python train.py --d_mlp=3072 --vocab_size=16384 --norm="layernorm" --norm_place="pre" --norm_eps=1e-06 --positions="rope" --tie_embeddings=false
Each number is 128 + 32 x the weight over the matrix's rms, rounded and kept within 0 to 255. Layers, rows and columns count from 0. Numbers have three digits each.

# layer 11 attention value, 192x384, rms 0.0632, rows 61-63, columns 192-383
079163151110077099108115132141078130151127111097115159095179085117139100113102068132166179143115135126102080078101092124097115144195110112098170182106134166102131162071088129096114089134095115148109159125129148125153128173133101147112087092192132128148130197101121104164123100115145098171123129082137181056120134179135084146144168114117122090181186112088139174160107070172180099121155137191114129106134151089112139142145164112157153093126093134109145087094138125142101081119148161112100122137105158149145185092140133151122092129123117145153146099109072133114142168107124089072
139185157092103108133153104097127125131137137133082146106095124113119128089152136143167168083022102083118157085092128172094147082155159078137122129105125134105055156090156094141174122136098145116088141130128172115117133161163172089115091103070192132128158163151121124080124108100079177151152105112117117102114066130095155156151097113150119134163130159177104127148066071143155124130109159134094142110093117100142122154120090181131118127132162137097131157084087168146171175136144133131155162233161145161144109137180104161112138155116069182081084117131084104081159171125114124067
153110154156112105111161128128092121113155131116133153148102176136127169123111127191095129153123086099076132159062106121104107152162134087196136131136115144103184166123097152142125065164140142079130131081175074095103106114149065078134137136099121176168119151121116119169112172159162144078106126149135125119122166161086110122153118115149151114150117183141157129126118163128173127110112219085131088172089035145142125150111144153077095159143141164189156146133138103130088180143142114101111124135106107087163142147123165081145090088099131136112157155123125174098147130152152148167
# layer 11 attention output (transposed), 384x384, rms 0.0634, rows 93-95,125-127, columns 192-383
147154102182138134127106105149107115117127149137127093166121167065162081116157160111102170072113138158149138129107180154094093122106122141104138132107121127133138126101141112186138099172161130168157149153133122115114133139129171128103125169106090095102115055122122192120119114111114132094169141137100103164077140066117119083116129152118145122129119110140135114069130087150154126152134128112106169108109103128105119186181144131084160094112139160183133133148150153113148187109145105124094125143156108144097091129155114107139113127106125089126155139118087109095110126133121195099
151104086116082100082112162103121126139102134143144084121096201093144094105140146135133119229164127190043173150128196134139123120092134101120150169106115135119123107160163135052143120069114160137191149127066100090142168140161146169123153100180145114107108125111163149150158114122126144144126144098116172133122161107074093121124090075088166184117187144110138125152144164211136069121140140125195086100142137134099125159156156121137134117146130146206115126092163141130174121089098146110119126108171108136100087186147135144156109107147121035160122072146140105160137127140182111078
150128117158112157172119158140110096139135136107131146102140146108141143145102140183152139151108131073115137121184132110108110151153100144107163073116105170098160127057158162152107100092151159118099155130168180178127156110150176111090105110111182141159158150172176104163176105131103114100143103125155105161105095081133127138113133167112104141132152170128129138120111140132128095137137135135159158174142180130149144140139141127128157059095141110100143142105101094184122115114116178131140173098100133109130107116179090173130168137130128085142119062119111094188093113193145105134
119148122079120183154166083084163160137130126070140119087141076129139186099122169143127069163172099071074151122134140069135164103167098090129125092083161127117124120143124160061153111133108165078149124096168080104137132112098123135125153129136111101087166160083056074127174140153133117131078107143127130086154158155171185142072131061172138206145051136158119156168140175084073128122108116134125143138138125142148115036087110139160095184182128138104094158126079087071123061141116070110126185098177088118127150212124131134103097087110095166102061090142193137117141069141149094215
124119165151152177142100084197173101110146132180172132118181086114135164154120113126104106020111131165181119171152136139187090129136148119148160197168066145113180185121148118149103100155158160127144087134151118177091090151112096086151071143118073107160114131152093111126121139135166143136080142176126067147068174151138113172109212144159128118127117060119111136074137101100137161131148118098103113184146107139104171034069108121156172178100134111164132091137098161125112128194103097197181116110154086163094118140148110106099131090172150197166149180178081117128132129119114157185
143144134093138091162170109069100078158027118185098085151195176146120115127116165120069145124158091125153099146185118136122223179131076137105079181129130119142080073220040117083133178127132070084117110117074133092107150135139136154116143182165102148118130108112146170100154120157154157198177153146123180132146095152134150094096128159131121156091123121026134195166144061132133155128114128133063186065183149117110152139130166104128093182157070156161133118188196089042132206065146129114123101186147155129081159155087134114144110156118148198149068133141145112053159150086094132092
# layer 11 attention query, 384x384, rms 0.0635, rows 128-149,160-180, columns 192-383
126131137154105137107096135135129055133112138152101113101139133089131129156123124104147118165150133116168156137110083117118148116129122117147127146083131150163119152128116138124125120155111174094154148080132148108104154143140084116149131190090145126132126141156199130127152119104162144114100148107150150113096117069125130129166136162143111061106093108112109173143129128111131146093116139131163139092138166136120157178137135097086116104177146151088102151136092138108089137130147157155157119134140092140185121103104224133131139089132158088100132142174151159157135168144113119116
095082142131116141106177150178089133109123130121125137093145113112137117098079167115116101138138115131109137102118114097143119112106110144167123188122151142148170139137145099082143167100095125178165134116199152099120183189156201115125167155123209122111145194171161130164074132096141161182202157199113151128109171164107125099129135200116173156170113085130130126117144103092177122133098190167144149146100117149070102111181124140126102164143077092133074095108151133114136111102128144090135138140164130125102078085134119082104154158149135124151127163110132100111104113125095101107
127140080075138157133119092129126119117088139149070143117162174100158148102104131108112135127161130092124102136056082114129114152128172142179063164102122163146117149136126170124162097124097171121036094142153175125105131131084164142145144077136148131113140133127162153164134092121144154195147179175180101135100148108084110118135129138096123144093123144152123119131211052126127106062159182125148181164122116079154171105125084139108111167151063165127113155144101094113104151092092107116036136120128116106102091115105159105127145157100122146171095173148093109128085178086113176094
125151060131099127120139137128065079160099102173127119171139136201075126092130069117135096099118178106128100135130163119091142138095089134164153145120144093150098146089137100100083095131138135165078088115080090149127079142158100113107105165162148142159136151130201103164131059181097174111115123111126135102145172139143171108156127121169165142130100077073142158188134095143094124154137083114134100175140150122120182104128140110100121133145127071074121131167130147062116143117181108172153097110139054144133112132095053160192089146104166106113110137108189155170107190083095116166
107115161109117141150073179162121088119125129104143143192118147135135128083120109133105141102109148115118158109099131105077153125102130106063116113125111138116092137110146146166085121121125172081122079129135155140110163100088126114129133164105134119127117158128123128099136116126166104118073133143092094138084163136088153125167150116144141127157133150175072079160143132160138081109100149170090154098100069112142089123127149144101109129152171169130136109102120153116173091108124113114101136095135130176064094122093156140117151173136159159159086155160165128127124132128125158144
137117156116117127092123127117129148143177183156107109083142139136136091104082151095110135121188142107095138101186115120107130145162123123097143090078141168152177136177165086162171134102141116131155094197147136132148085090097121175098169125159089133154124126102099100157088148111117157127102103132085114136106133149099132088107113175137134085149021135155105084113133070115138101110135108131129155116127072105127151142146153150169088110135143108111114125108134121120170082111187120140134121145117164111062178088170124162063075106139134110108109152115110086134167129143128155141
128103153155087152145140108173110099106108128151107126109184160078150103171081145129111122170143103154113091120141095094153079099125134088142092189105130148171126130131131142089150120153094079167151147143164163126104107143152154195120174143152129123137127124115110138199155160161065119204098135104127079137103139164191144087143131154114129125103088100121124117111157099083110136103145154067129166143139137154171133159119156130107143172149082091103116162122145106164160128035134126087098162123103149131110162120127090136108117101099168159147143167119150114127135141127077128107
108100112062095174129114081130174067163125140131082152197158145098115076082117100136104124109127059077105100113130150140144170143140160175132146131195147115111162162135094189146127120073089095129102140113084103158102153106149109151102103189142129142107134150144117156150125142126165094167146139116090125087177096121161107106091149038161138041091154144144136162140164098117089079136122058122126119095146167068189065114135117141133134127144178148125104116165070160128086115127083126141128066098097151141184154106132120130131136102115141102166099157124105142073134134134117174098
070128154166136129186132110131093169118192134159077131123143153123112150108120141131128099102134164106163127123165112201102114113104125176133089124118125144093151107197190140108087133169126086115146160099126155141088111150111070080099136086154156115061111179154116155118159173055138105131131127078130158122135117068108119165163122119087095104174135102129089167114150127135189143153164165125148067117139098128185113119122140214127108108141118151102134099138146102156121136058146196114117147151124112144141100147141093127106167145146155157154115082155094185109121084112117115078
154142088163121131136180102131134091109067153116171114125127123115145108105147093164098164125125140108159114163149181115156133125156132043118136127101106149159132139091064205111168116128133152099132124139121112191173149161155135125082143111134114082166090091079137095127145098084169168095084116069095200104182112097138133177120067088137114104152190073126174154123114140105125095162160149150145074157142141120175107131091120137139133145076171097141128136072142104198154157150097104167123165044189109145063102119160120144140083153166159107126107149092154121162147140178150121152
092148121117112133118108123130125099145109088132092165111110099167113112101140142138105162107135118098159170127122093121153123154180144177127185138110122121098153126191094103082109104063139165106138110139148167145144114103124118122134156156148127138096136169113134062154148127085184140158099091128118096169152120177131081148128143068129140116183125175136098183142097146141088113116144132193153123066088158149150094067119139149132087143122187181100132082124170135150085147098150100127140128138079140047108139091115150094131099126135136158111130160092083129059131048137144191138
135123047104122135103127119075152058105153151113128173080213110141096123122092112134196154173127111159106161099113093096124127110122110119146140162075162100097165122121110150101122114063120123127075109109202168138138131132165136089113109089131141153119071133151148099154132133053154125153135178148102129118109210165123129111162066139143149117153118161167186117111099158165126108132092144120126138098198110151143108178133097129129120102125127144124119132123175139108114098064110189124116105096127126120109071128123096064112136131128110033113162149110097140197101156078088131137
088099148091091138112139109119154103131103109098144116147068096127098156130190141115075088181146126097095118193145198149124141120072144123065141066155082107105132156117068142102128094113152104106140083113129133161151104104143051155114157125119150140098117133090042131145147117138108140158173121190114097110084082150144105158125095189127079103088116109111170064156189120102121116098144118142180170128173087096111099146103133156122166106147085126126087095185092130106120124105159152096126146104135087142109135104149107116144129135133108131147096115116176100141137134101134116073
155145074121125068149129132091089109128083132091118085078161159112168117131102187130113130076153147176134125165126134146152157132160143109142120144106093110144152090099146150170103085115107107098126115199114116188075116121108132136128069110146160108080150103158160135134110100119127133095140107139106153116147179134089103060164126170143134111144136091145160122092074102196110097117133196161139102095153123206142119131195167113116105134108166134104102111176120145145070043125150144079109146166090123148167103166122078113118137128173090155151133095079125120109126206147111127113
182176181170130128116128135169113128107092138146106070163175117139124145093077095118081114087114128119187069149124117070100120158087198107102086123140139131122087131166129076148133116177099160182124148175089125116140131140140149124092130152079130118136134136136095150151139110134164103169126151118132137086038157107193126140158130110134147135159121153171097208107099137130069137131138151128093182089113123101158138107108147114114139166087092185159167100137161087125164148107078125136131147170147156107086168138104094110142132128141105095180114144135177083109126088128162090161
143143115194170147113128109095119180190110156075147099116132135183134157117140145174088125129167092106116092120140114139134135146176137097140098130112129167109089130201096181142152071128147187140128115116110142161143138136103089087121141106134116122113159128127101154137143123105180064118132124132118125122121072130136119130128139099200116132189131167084103100072142170142143089080146120108189095128184151131162136098121138179113133151132158110094130145096095071131093132061105112151120141027162099183143096107158072156160143104081128136088096139122161077152149091121150172126
152113154110118105108121078150133121108083108072161099070133114159160115101145100036131181118137155116135111107132149106096179165120164164120167162136117164104102125164135141133121144122138137106124125119132123074156098097119114107125125146136154042079126061072091134108101124153124078156154126184079182121114174093073132172091075105103151090126182124131105120090111167131158162208141097159168087118103160153087165122159131111113093129093114152108123129109103092078089117152129133116121136099148152169134120163138121114128121139188168140161094068124183179188137110131153124107
154142173120158062146087125081173137121161140109144133138138167138154146106090102103140132097164202166107096123112164089115135117119103170160154115136133140165126123109063158099110171150149154145126118160143153103117122163162141115159137110167116170154095110118103112141123098112181126111139122126095111082118100105195128180081127098119132125170106220110121137073131129070144169152082108122134141099144167175134147053154118086153087145116142118119132142075101123127099166157143150098088150073182160087140154162147151137085128150151134102106104106070075055106148102158181108128
120037200077177075104223108087180158124089104210122089166129098138159067129148131166096111164134118085167151125161158161096101074166111123115137126115105125165179082128166080157155164099205102124156119145105137127111079136117118146091157148126175130153126161171142115079078099133093148119129100134134089118092148126124103120111120135126095077073093116096097129111164157090106159195113141125059090116097156100135134141140153127137071125144145172100098094107139118091100122108154141142136133137071143107112153074105139173100136163116161124158087123156163139153169080121123096162
136160108098144154148162068153166122136120121082148116097130169124139050059108101187100130106106121108198143140144103122113137146114127208074156112158131119148135192068113113056141087097101110170101160149126208166159114138131144070189156117140131155152075199107140134153085089074087053159106098160180173136174013103201090148094085182117158121153147112158101058118118146197135119118071176155111175117130144088092134094095148138154150167109125121085130156081162124114158144071070149155129135140128140097102106114095144088177164133128127102126186153089146133124105075156100107113
139120132116158202101101159153133115142088102142139127107111129144122118192129151146178080172190176150123115133106102196128190149165092135145149116175133116171143095132144103159093132110158152119051135143111166110134133094107146111062108190138134127086057136170164142111199104126144123144137122120179146149177132156135067132204155099102141174133121102165133079131168119120120138147176155176190142136157109088092103100130117149141181140164141141137105153176171098120146144113170123086086133057141170157151052153114133160071129172110111121111107108115101117150102175144062092159
149165104174079159108170160137193097125139124142188145159196148141137087144114071182094095087122167117119102085100149133149144107145132093099121132128100088162132089119124140103123110157081100105124148165159119064080124116078124111125154082127124098100115163165147178175161091137139120082131102162134180110147110113121117123119136131106150083111157147118196085102153108147106133129118130182152095120127143105120127142173097063100109133083098083102175093103143147078077151166119132140137162088165119124153128160115117127170098122187147110163151084123155130162133107093157091167
128084108127097097138129143159117138110134110108112121115138096149146115188137164167162132197112154165165122152106146123165099122127154151196153051116134125126144091180157115106118084136105115075189137091159161109166101124134145156183141081117097106135140103122133117116101167132165143137178116093206102099190061114141086117106148112114139102112121124123101113103139106168158136186083121116124102138140070111167189169153209142119132155141116115133072149133145119134097155196144123154131106191130159128137154113104125119111106098164115181141152104140118107132061163117139212122
194129175150081155131139141166127084116120142144177173149142132106173147196156187087097124130158123167182181069108155123077103048133125157127115083098146119152153057190169112096118133151147117158177079153177156065126119206161171089068168137134102172070181151166141062125077069083113159145152134082101114106084114163158122092149144121127069138082139179158142103150148120108104151174083146085107159155108117133084148083191100162106144183104107090165069120144120156113116122115180147117139159131126111109133123150128142079066127043161099108171143110108183117137115216112138105101
096143109098111105143161148119166095167125102142132198120124130094154131079112180123149126136112059107126144020119088141092075092135211112183113126077131158137100117116182156141149097104043221142169125138184127131121153115110193110145133076133149101133164112170139067093066108152132159099074119138108141098063130127132100125106177149114025104110112136137149126074107128159103132142088147067087124200111118168097124122146091131131103197081085153158137180192056158150097073163089150103133088119159129122176161153077143056121163056104136148191119113091088047063128157129171115083
124137131158086089120104047069181182166130139126144168166095112148114110147130107120140141153082134089052143112125122136154133126137126079101110160145095133161116159085118105148122143078146118098176137140094132111119135089108116132137123125108047128138114187155102141124163097130093111079129115123134118065164197157134170166152097171165129178126129134121129110148127177140141119181084155156166117113098134183159163128100103126176147105122107133112089172063129125166105132147196170155151126104113096173127122128158125191154113117148183124105127080213162136143171117122174178126
177171117091123130146118185125138092063139118147131115129129141174110135105132091112149117140181151120140142132169141133124050135120153169141079083142085123140159139145077087063131147153112072078146080161150083150126126134134128139118114110137100123128114122138154123132145159105131148144170111150135131107081146085156125101122124140152168102110128112147137141149141155093163151097100093105168166077123073141072160169158150104139112097104129073139070140152098095082087129151145139135097102139202093083122124097129094131125135129158131071150155097081141168162113136091127124166
149144145106114153110168115155116126107084086108130137125104088132126148136068161114138128088173231110153130131155077142080087103122119093124121146088173133084137119088152116160122120106094093227132118165131094124109101145116170114153133107112121124100084161113152104108116177081143125055151146095151100168165078144072121102131103131103090130144139168122068110162158113068103140117073121104132154186122110124088080079153130166102167145117165099104106127144163113133109088095167112127128108151122117131084151106128123075124172068171183085194068126157063082095112205092138113053
115160175136139100077116148189177075145119122137137196136130125114140137161147219127124124131208137124142092091125117083094138096092131121183098139100092143135152120111183184115159046119137158158146095152115128114106127164083145135117192153135208134062070136127162088180094119118094137131181145091105118151085155116110082121149123106128087105118114168139098174124115145101097111136076088072111165170133128122149149144158117177105106163119116136153129158132129115110153103078118153113169108182134100090194171129071121062082159081137190126164087162116156086094141145134119128097
115108137071124105113076139156156104140116186106151130126182157124057114065104132121189157124142091089130118139160096110142106152153168084115133077117131115125128157137084144125117122107135121112098147120138123168138110137126153139151077133137133148160167057115108126102141145157118105087087141128140099107158151093133152180136122102116159123098102079124099104109119110113141137137161104097086104105127096155111134105132156149179110118104160121142133117117112160148141126130169152121123082105070143134113148130137163176116103089092124164109115087118091108096163061112120126127
138171115140144157105134130158017066138145123113174120145173129141131085132165116112112144105139102153180096152134157122051128153119088155069097124139144168108149111142153198128104095130119097092108099110166104129086065128118134087165107140101170105132142154119108176153137100094148142182203136113120100106167091094165162172121129110106132099051187172087120129125174175145106133104132122160145094100144122103142132108115145182130111130145121102124107118096139119086112135100187129137143094149126117147155066144151098128125184154108146117144101123168075159152089136156173111134
130145132149148157161092096099165104134105174097092164129155139146070111163113141155144172123150143141116082120128131086143176129152098085145109090169155116105147163097199183192089130121109161101167164123116121109143120133136100149173119099123150087133142130155123132141142137188136123179145100112113137132127139115121139148179115053107109138121154103108101169163146126125131091105158149183132105139144158130102154132110163145111097119103121067168137077118159115112131154130118108144162103086133100177168134166050115084155108187137154187139091099142174136151092164110142175127
117145141100175156134142121151113116136165115127082122092140095140148096135169097100144125115078148126103164090120151130197193092107148121120178083076180167142077131125157181136122147107167108091116145081140170176127114150126097146153126091134070097079115106146115107158165108114162159081140133106115130131116102091122126118158146159091113138165169130116146122149129170114171111137128141165186123072138125140084093165139152108114093082093141101147168103069139144165167147153125133111105076098120105094197085120187110121147152174128164106091111102176113149109143119142136117116
128161116107093088091075173143134072126138196137116184124155150091163121085094174104161137129164086194056111116103071158140090159158128164173140138102140133077099159134075088137106139101095154141106158113154107108124139082128178129126128076195114093119173139085179111135149124129177144117132159123059161107127144040122144112151107103167046114138151146078100110088151086142136129132069110184137142151093161140162178091163131132183111078141122144175104089124140096185118171225095166096142124137160082145110121126131096118111109110121116145091153172092077119158126110134150063115
144185103137139180182134074098186094126140126123139077160113151149125136184169122137130124156067135112138128159146146143148145178137064093110128147138120133149069165184097189168080129123138163115138126134086110193167169184109087137139099150136093152099114105151099153122132101116112104145158160107157160114166150126093131128115121118204122160133170117089165154180104152133101194139180138105150144140119120125141132119106159117152115088117150140136089142160139117083130124166150095098118157116137148089110169115123085148143108182126117129170111127123181105142146145059102113148
136111074142140160126106154092122137063139141146150095096139123148065135086136063178087149134120077149118114106164160192125153120137117122099124103161062129104144139087107154112133106125127151101132179132159084134105108199104126104136180110115136118143111151134101150124117098119208114108098159152097098097123159140096153122088148133105165124122087116085159176117152153149119120156136126187162121117096084117125087177090158120145135164117107131104101062101137143096113129062128126140075153076086155068107159095096106118166084119110158127109099135142177096162127174105142144185
191186173148163153178155115134138121126080130141128153165094092140138133113144153152132110155108086105153113120112112124067114114116147132134152114132108129139099161155159138168130126151160100179111129182172149143149119093095156128061123121084137182084102106118044133174145132094138086118060143145117119098124115111159100151103143078115102130236142182113122087112115083124096119109127136089132121215120106166189156192174081087132174173068157128151143088114141156135165128157136130102134156135127129032151143115122092157079093098166136149150118100146170176169170140123136119061
136136113108122100115126162131113135150133126114172154143184174158125119091083114133091086108188145090125125156080124110129133101170140135122138088110136069128084097130110120128119160112126143095081151164159074135119129120155121083144139152150110129104143121110140134143067112131151104112163082076127145067151101097119124109096082080164152114151155121104089129102148094182110151112084076145119123150162104073133151121172139154061088092151131091099158105134077135183108133167160083148152151170151113131108182128154132163113084126117164131140096126142134135120136106126158147103
121107147129119055105072092142158106127121147139159097113148154187117054076172112106078119166113100145110107143135136131170131119199141146164148158110163160154096078113064103120100170116143118097124137106134154101167071112140144160096098112165110094168151103119073166142096112148184099102133126146126140132126122127138109157126129123146107127127143084102170159090156062150123152113152127112167168137093236116163128121125109139086064096110188131147170105112157150134100173153147121100087111144138180182077138143156151147120076107111089094107141159142143179135112134092140152102
130154119152106141163105119186136069168172156077147119158125142095100104137137115119151143088170122121112109103140101175123152140169122109061101158165111144107140127186095160087108112159185129173127100106155156150090115133129098113152089133120124110106167093103169161190120112134139072173121126147126159186215161066088187158091174055124121099203071135179089155146102118139109119118108094066111164139129133153138126062098094128107130079144170149117132115136165133083133152118115104108099150186139165208151166109102155109129139123140114067107125126128067136154124103143114132111
167175151137106139067135154134137126148100146154126135088121121114163109133125103140137127098170171102136131131139112119123137146137083103088163107165184111118133111148061127134074122126175112183114148140118109071111116168141115166117107206176119094108110074153144126093135148136077156143128091107122108090162161110150146108161185090089105158142137113125143156147155131168131095162104126129110122088120088093095118140097128138113145130144165136143072136136088123124141154129140178082143182152176158139131107102170053123108128157140149073150113071143167121148143109056127109115
097188130142113093164137185147120129137056161087109170102128166154125150133154121138098138106153156069132078099148118135096162117144166147205099171164143130129111163097119144130111074067117103102162088185137110124057168110068083129168120131134173164122128121111145174155140132106118131114110131167093152123151148133068155152140183137171186106118150098090093144145087161110102142124079081137168125136172124084113140168170134169142126108168134123143125097104124113151190105137141115087092131162148092116166165081096169093167057113171121122122154116195104049146099122092110170144
098140151123126119114111099126177118160118130129149111141115137125136113150154085166135153075134148120156116072042116105069150124159112092150116161051157119144197146139140193061143153135103129131142163108118118127124125166165144136068096094125121148066127101120116165164145093102141176063111154129082128099132152074087118144156144161164177137134150153136084125091176125105140128091115158158136120131127079110148122171145175082119149111134150079135101100062119155137213141144136157104161085105144134141145088071107090104084124180130134152127165172084189134164164138113117174152
# layer 11 attention key, 192x384, rms 0.0655, rows 64-84, columns 192-383
097141137114138112138108119101059131101129127105085121110159132114122110106142123139125145136130092130130118143153150156102156133120121123116090123094118103098127126164149134118104139124123119131111135116135099124144133111160107109178124119157157123128162135126085144105130136101116100077164124155119121129134106123176155121147126121084058106127094130164119136111110152127142090128134132149156134126139117191108115133109134115174086153124124137122153117129136125118113089082101139121133151125107128143114130128142121150126146127145094115154112150123132158147171109139144140087
094146113168149169077159143088149115091215069223121184109161128165118095120135107136095113127137106096185101147158121114139103112118113177141205159086128169121122100097123183071130097127145138092105087161147081180138119113095121081092155178157134101154109122099106163176113169137062095101145168133134137125091116115117109127163103144144181128135086109070130165173119119088083118083178160148136102149106160144149173093086118106163070144167152112098166188137130107141112150126153133158157118097104137066129109115112126149125090068126127157171108145099187108091119125242158118155
193110149151117137115161091089101108222139100174176158134122106196100146127121154118088116115167144085091068139218151130147101115155099185094218089134125110168083028138073120062172130073176077107137132140229089196110124113179184146130159181171103110135137143144153132136078141137152071206156200124183115114103113126121144154136072101092164139119099141115134177095082099069160164138092140123115155140128171137123136151099148123110143169101143132146158150108114129189138096109132157178169155162092101112122160136229163142112106052169111153154138142094206136138107121177158070088
081122179188099068115144110139111143146131109087173141167129074130137098126149169083094138133137137152165114179125078141141158173188073166079142080079124096177187044166175176126129151134130097143154153072090080136119090152106103096126102141138156073118101082137152159149109168087136188081165148152075174094143084073139122135120106144149080161126121147138120172102136118118143112121075139093105066115190117047084147157102134115127094158105106158084122160104095097155097152106075142126127112130128101154123119114160210166138164119087070145143128165144184133089131117138120131099
126116125139121125083115160100140101119139134172102122136108123132138098126115134128126139096162119130122129143106149159112153165140136178109118123101117107103089097160181138129092176121122137147140127167147136132108145134154152117175112116103103182110143122142112148145118098118138138118106141108167170132146104081133080172156104117154168155158135127150125148123105107096109119123145120090104084156149144090186135133110127115106097114114124167133135124150154123131107078106141114120092130109153133137121139167102125169114130127135111135143130111084129157163176126097125095081
112139154094151161128144131110120169140108110163147175107115119128096115102161148090133071127126111146143112129089165139108115136161107178142122122111111123136123123118118139113132115130127127110147125081103169137182103127168092116115113112132131165116097127126101112108133136125102103125172148145134116115124124103145140113142103106124099118113150127109167110133103143127120126138102106120136120104106134113131119125146102105143143139155100130158111129151082131135140136136100156115107159143138104109144117138144145119103118123149099103137136067114127154150135154138133160133
081180149123109124135104132142123150092132161087117083108093129090141120114114136121089117096076097177133165117076122148100183205126129074124039138138174097110112178131128123163071125179070137065117120142047116074118130091074082130129115106083108144117097091159143146082140109156121155094095042094109115135148156155148118142133141103135104095159113095154096110118176122166159108098169149102104137121175102107153096138184117145123120077137144133083141100115110139081134136106165083135102113188104145161149135093070097127115112161059141101097123136143095120105160126106113184131
172082137085115131139110143135137094156106108150136106120105145120085151139128149146139102088180086094077117134156116138095128105181160149157130123102148147177111131140143113107164105139132131067072146136118074158125105147128172151134102112149087126192124114123117068133120145130120171103144134123149062149160192107120140134149131119119126141117084110165116079160147086135171166131138133150109137087094128111121101124144120138095136141122143143098113077080104156163128096122154134153144161148075133116095121113169198165095080077100176163131170121126102115108118134172180195118
127087118147125134172114081124113096135126166131107099099108152152092155121145148091138109111138121104116146127154136122110207143119124121176092141198126132099097134063098131115098116167141155102125138120123117131145083141111150108155117082126149149106085165126151091103173112035112162157047179146153157115085137117137080092118098131123130168167132157103124130088206114138099104133208100153102149076142152115132110118040170139143095132134102124127084156145132137133059161166110084124111155096137145188150113113082077080149102105157117089106145048137161107136168139080068130165
160040141147044163189186139080125092123116138132159139082180129139089122138104107128116124097167223123113111122134095123144129127076104136085167112078111129140116129169060129121127107130100147151175160125093099109168153082169171116155062166122103149136126097120154159151158133178151096080124168154120115141123133133145110142123100125115138129119101154087181109113120066091130096089117103120146187145138112104118139176121144113162108127150160183196107108117157107179154071134161128155155092076143109125126153120141134156147155112099031143095111131141132148137190143138156103124
082123138134117098114094148111148121097096111079112112167081184076120156133102114119161101096087217086108136110059104122141177156162109144159147141129129140126142173140140105204084157162138115119098119158127159050125166093140099126136104069160161140128145123154135083166101165103154181125084118181097117137100093134093192129079085132184102137034146111196112052142132122106135160104112161125065125151183177118089123138101140146112081154159109118187058189158154154139093131135118111114069137099076111136124137117096112141162118166071103136094068093123119087148124085112122148117
124091073083159156107125163150100140150129093147233144110130121156201162112143119089160143071182189147153042091129097072135160120151103173121153087074119136106114126124201134094218111121159113108135116142154082140113094199122172203161114105104145113065102151172202185161074166106124164116146190113159112165139101154107094095146161185071180135138149156134118116082112153136094149167048101135113131105148153114144143173126119122101155135144126146161110151111139119117146089142119087130165119159129120154117083134174137114082121091159094084154114137133110143083132113130156120178
186139130138142100115070124152166103140098136090131089144135127162132119151093080075128090168134145133180145141126194102190148055084129119127142117137151135122138141087073156158091116122130163134118096095133095070046113104096146146079109147109089076158107095156084116137130095150130079108132118106137149142107099145160101162140129163157087154098051141139125101141129122136137189165111182111080114144125127146150127171092145165171127124140152133093129107111152160131115167115232106087081169115201055146122096150164154203131133157143124122120147085154116131129116121103175109144
139103137110094100096123108125107155184099062162129135114201099159168175131158072176120175110123114101127069105127099113091146156120121096150128116141094162135138092147156213141108114093146134145142132109145096185156104172075118182159105136160162141083129128145094128143165160183110185099092066165149093083126143116160129147112183087139121112111111160123126069101175152124066087124113082120114138140127140118138095131146169095095128144131148158130102198130136123080181096134127165121060113153150119137132080187089154129163098191193149154102109072172099106119146116134166127099
139125156088122181128153134169146158168092146142091123135139152128115135127109128128152096146140176126158191128150114114112106103131119130105128152091116169079097089130155121114174192102159154145103097157131175104055139139060075184131104124149094174127122073071096143089144154089053135129182129112123089163171145112121137106130176131137087125131133125132130160117102136048102177167042152155150093137154116111174160094116120197164080151111201136088117099100138074097164106161089152170117111117115178160148173093169097101141148153138124167131110143088115123043130111135171152110
201140089175162131167130149111106179147137116153148150064100131183143134108114159114131088107141112131141140134084155117150123155102143088090151129168159093096155107154074147114115095125125155120092104168118132117142168087154033141122103142153116099101138123111149113127083125140114135154162163124125113114096090113128138129114096164084141144140081116163125110117176089127154118128106121106106133089126161133115101182124144142088134126083136192111109119154138116146166097165160169098096130104096127098152125163081171091171130095157162102149136157141165164147128071069091144167
112153101115140092109162116152137101138122154066119155117134151068099074140097149112163157116163166131105138148148140086190116015138133101138129112161135116128136121085156159129142104131142168137169201099086149126159133126072153169093070087128140101111170144102118136158121131091151166152141133122130127159159125160122114108140174173129124108159115163174179162151158127133130149151158161098120098147122088155075140098139134107143129063131084129103050133148134104095109116100092084064124145085100100133153118136146142141132107119113125123156125113090156135115089134095141124102
142051148069167117129146134139158125127129098125058124141153140141092174080120159166152131173084103116150098156148151130175071152139111143102080125195106110083143170072136137154177141164124199164120127139147159137164150114161144071120227117157104135135148171139106160091104154117123099153096169152092119122125092107164162125078136155093133076144176098153091120156070145095124089118081149114087156149127119134076119147177133098126135132098165173133162140166135067081118088174104077191113144086077110150085200091098136093119119090127168139167128098118155149103163116127122093155
105112137104061112155103114128122146082129114158131152078097144101105110168143124127119129101097100160160050122161101142145168095126120166156093094141125096137080155078161142125141104158140102134133163142083123062184127091101100137107154175131125129161106115146179115131121125154144120146127110098131106126114174124105109169107087125126096093120112090135071112112150137082133130051179159111134132108099133148185198080126190134096107097138136130081196102099133104101134193121133146186149168129120122134129131091122143113095109233137185124125090085124182192123129176121156132142
095116105179179088137138130153117150150120087173101151136176155174174144168177102185131114139144129084163092119177126110189147152139099137107139129119153138135091131148171081137120152165172153179126186140121139145117157091155126133137146084123090112186155155124184119145082045100142112107195143078113152126154156138146169111122061123112217175174117122112109063067177172102134137105114112129153130112122163104141123137072107139148163130112156090131099145169136144105158115063112181115128157123134081113165117112110109117159083176134145103116117140117154139099129105115176127116
105117122121146123145168183207131107136084104143093161116131108178095149068156141143099167145130132156124151161103088103102211130109092161042110108199104168150199153132123119131112090113131144120143095142075083100132121166082114160101135142122139078142093168169132170182130178113098132169118177076118101111154134152117117120158093169071137133062145156167136105147155170148095114089128191182145211135124183103144121150134168125120094152117140113153111148183073120107156125172100119113138185147146093129148142070154183110152108134143115096147060134143125167139143100196057152160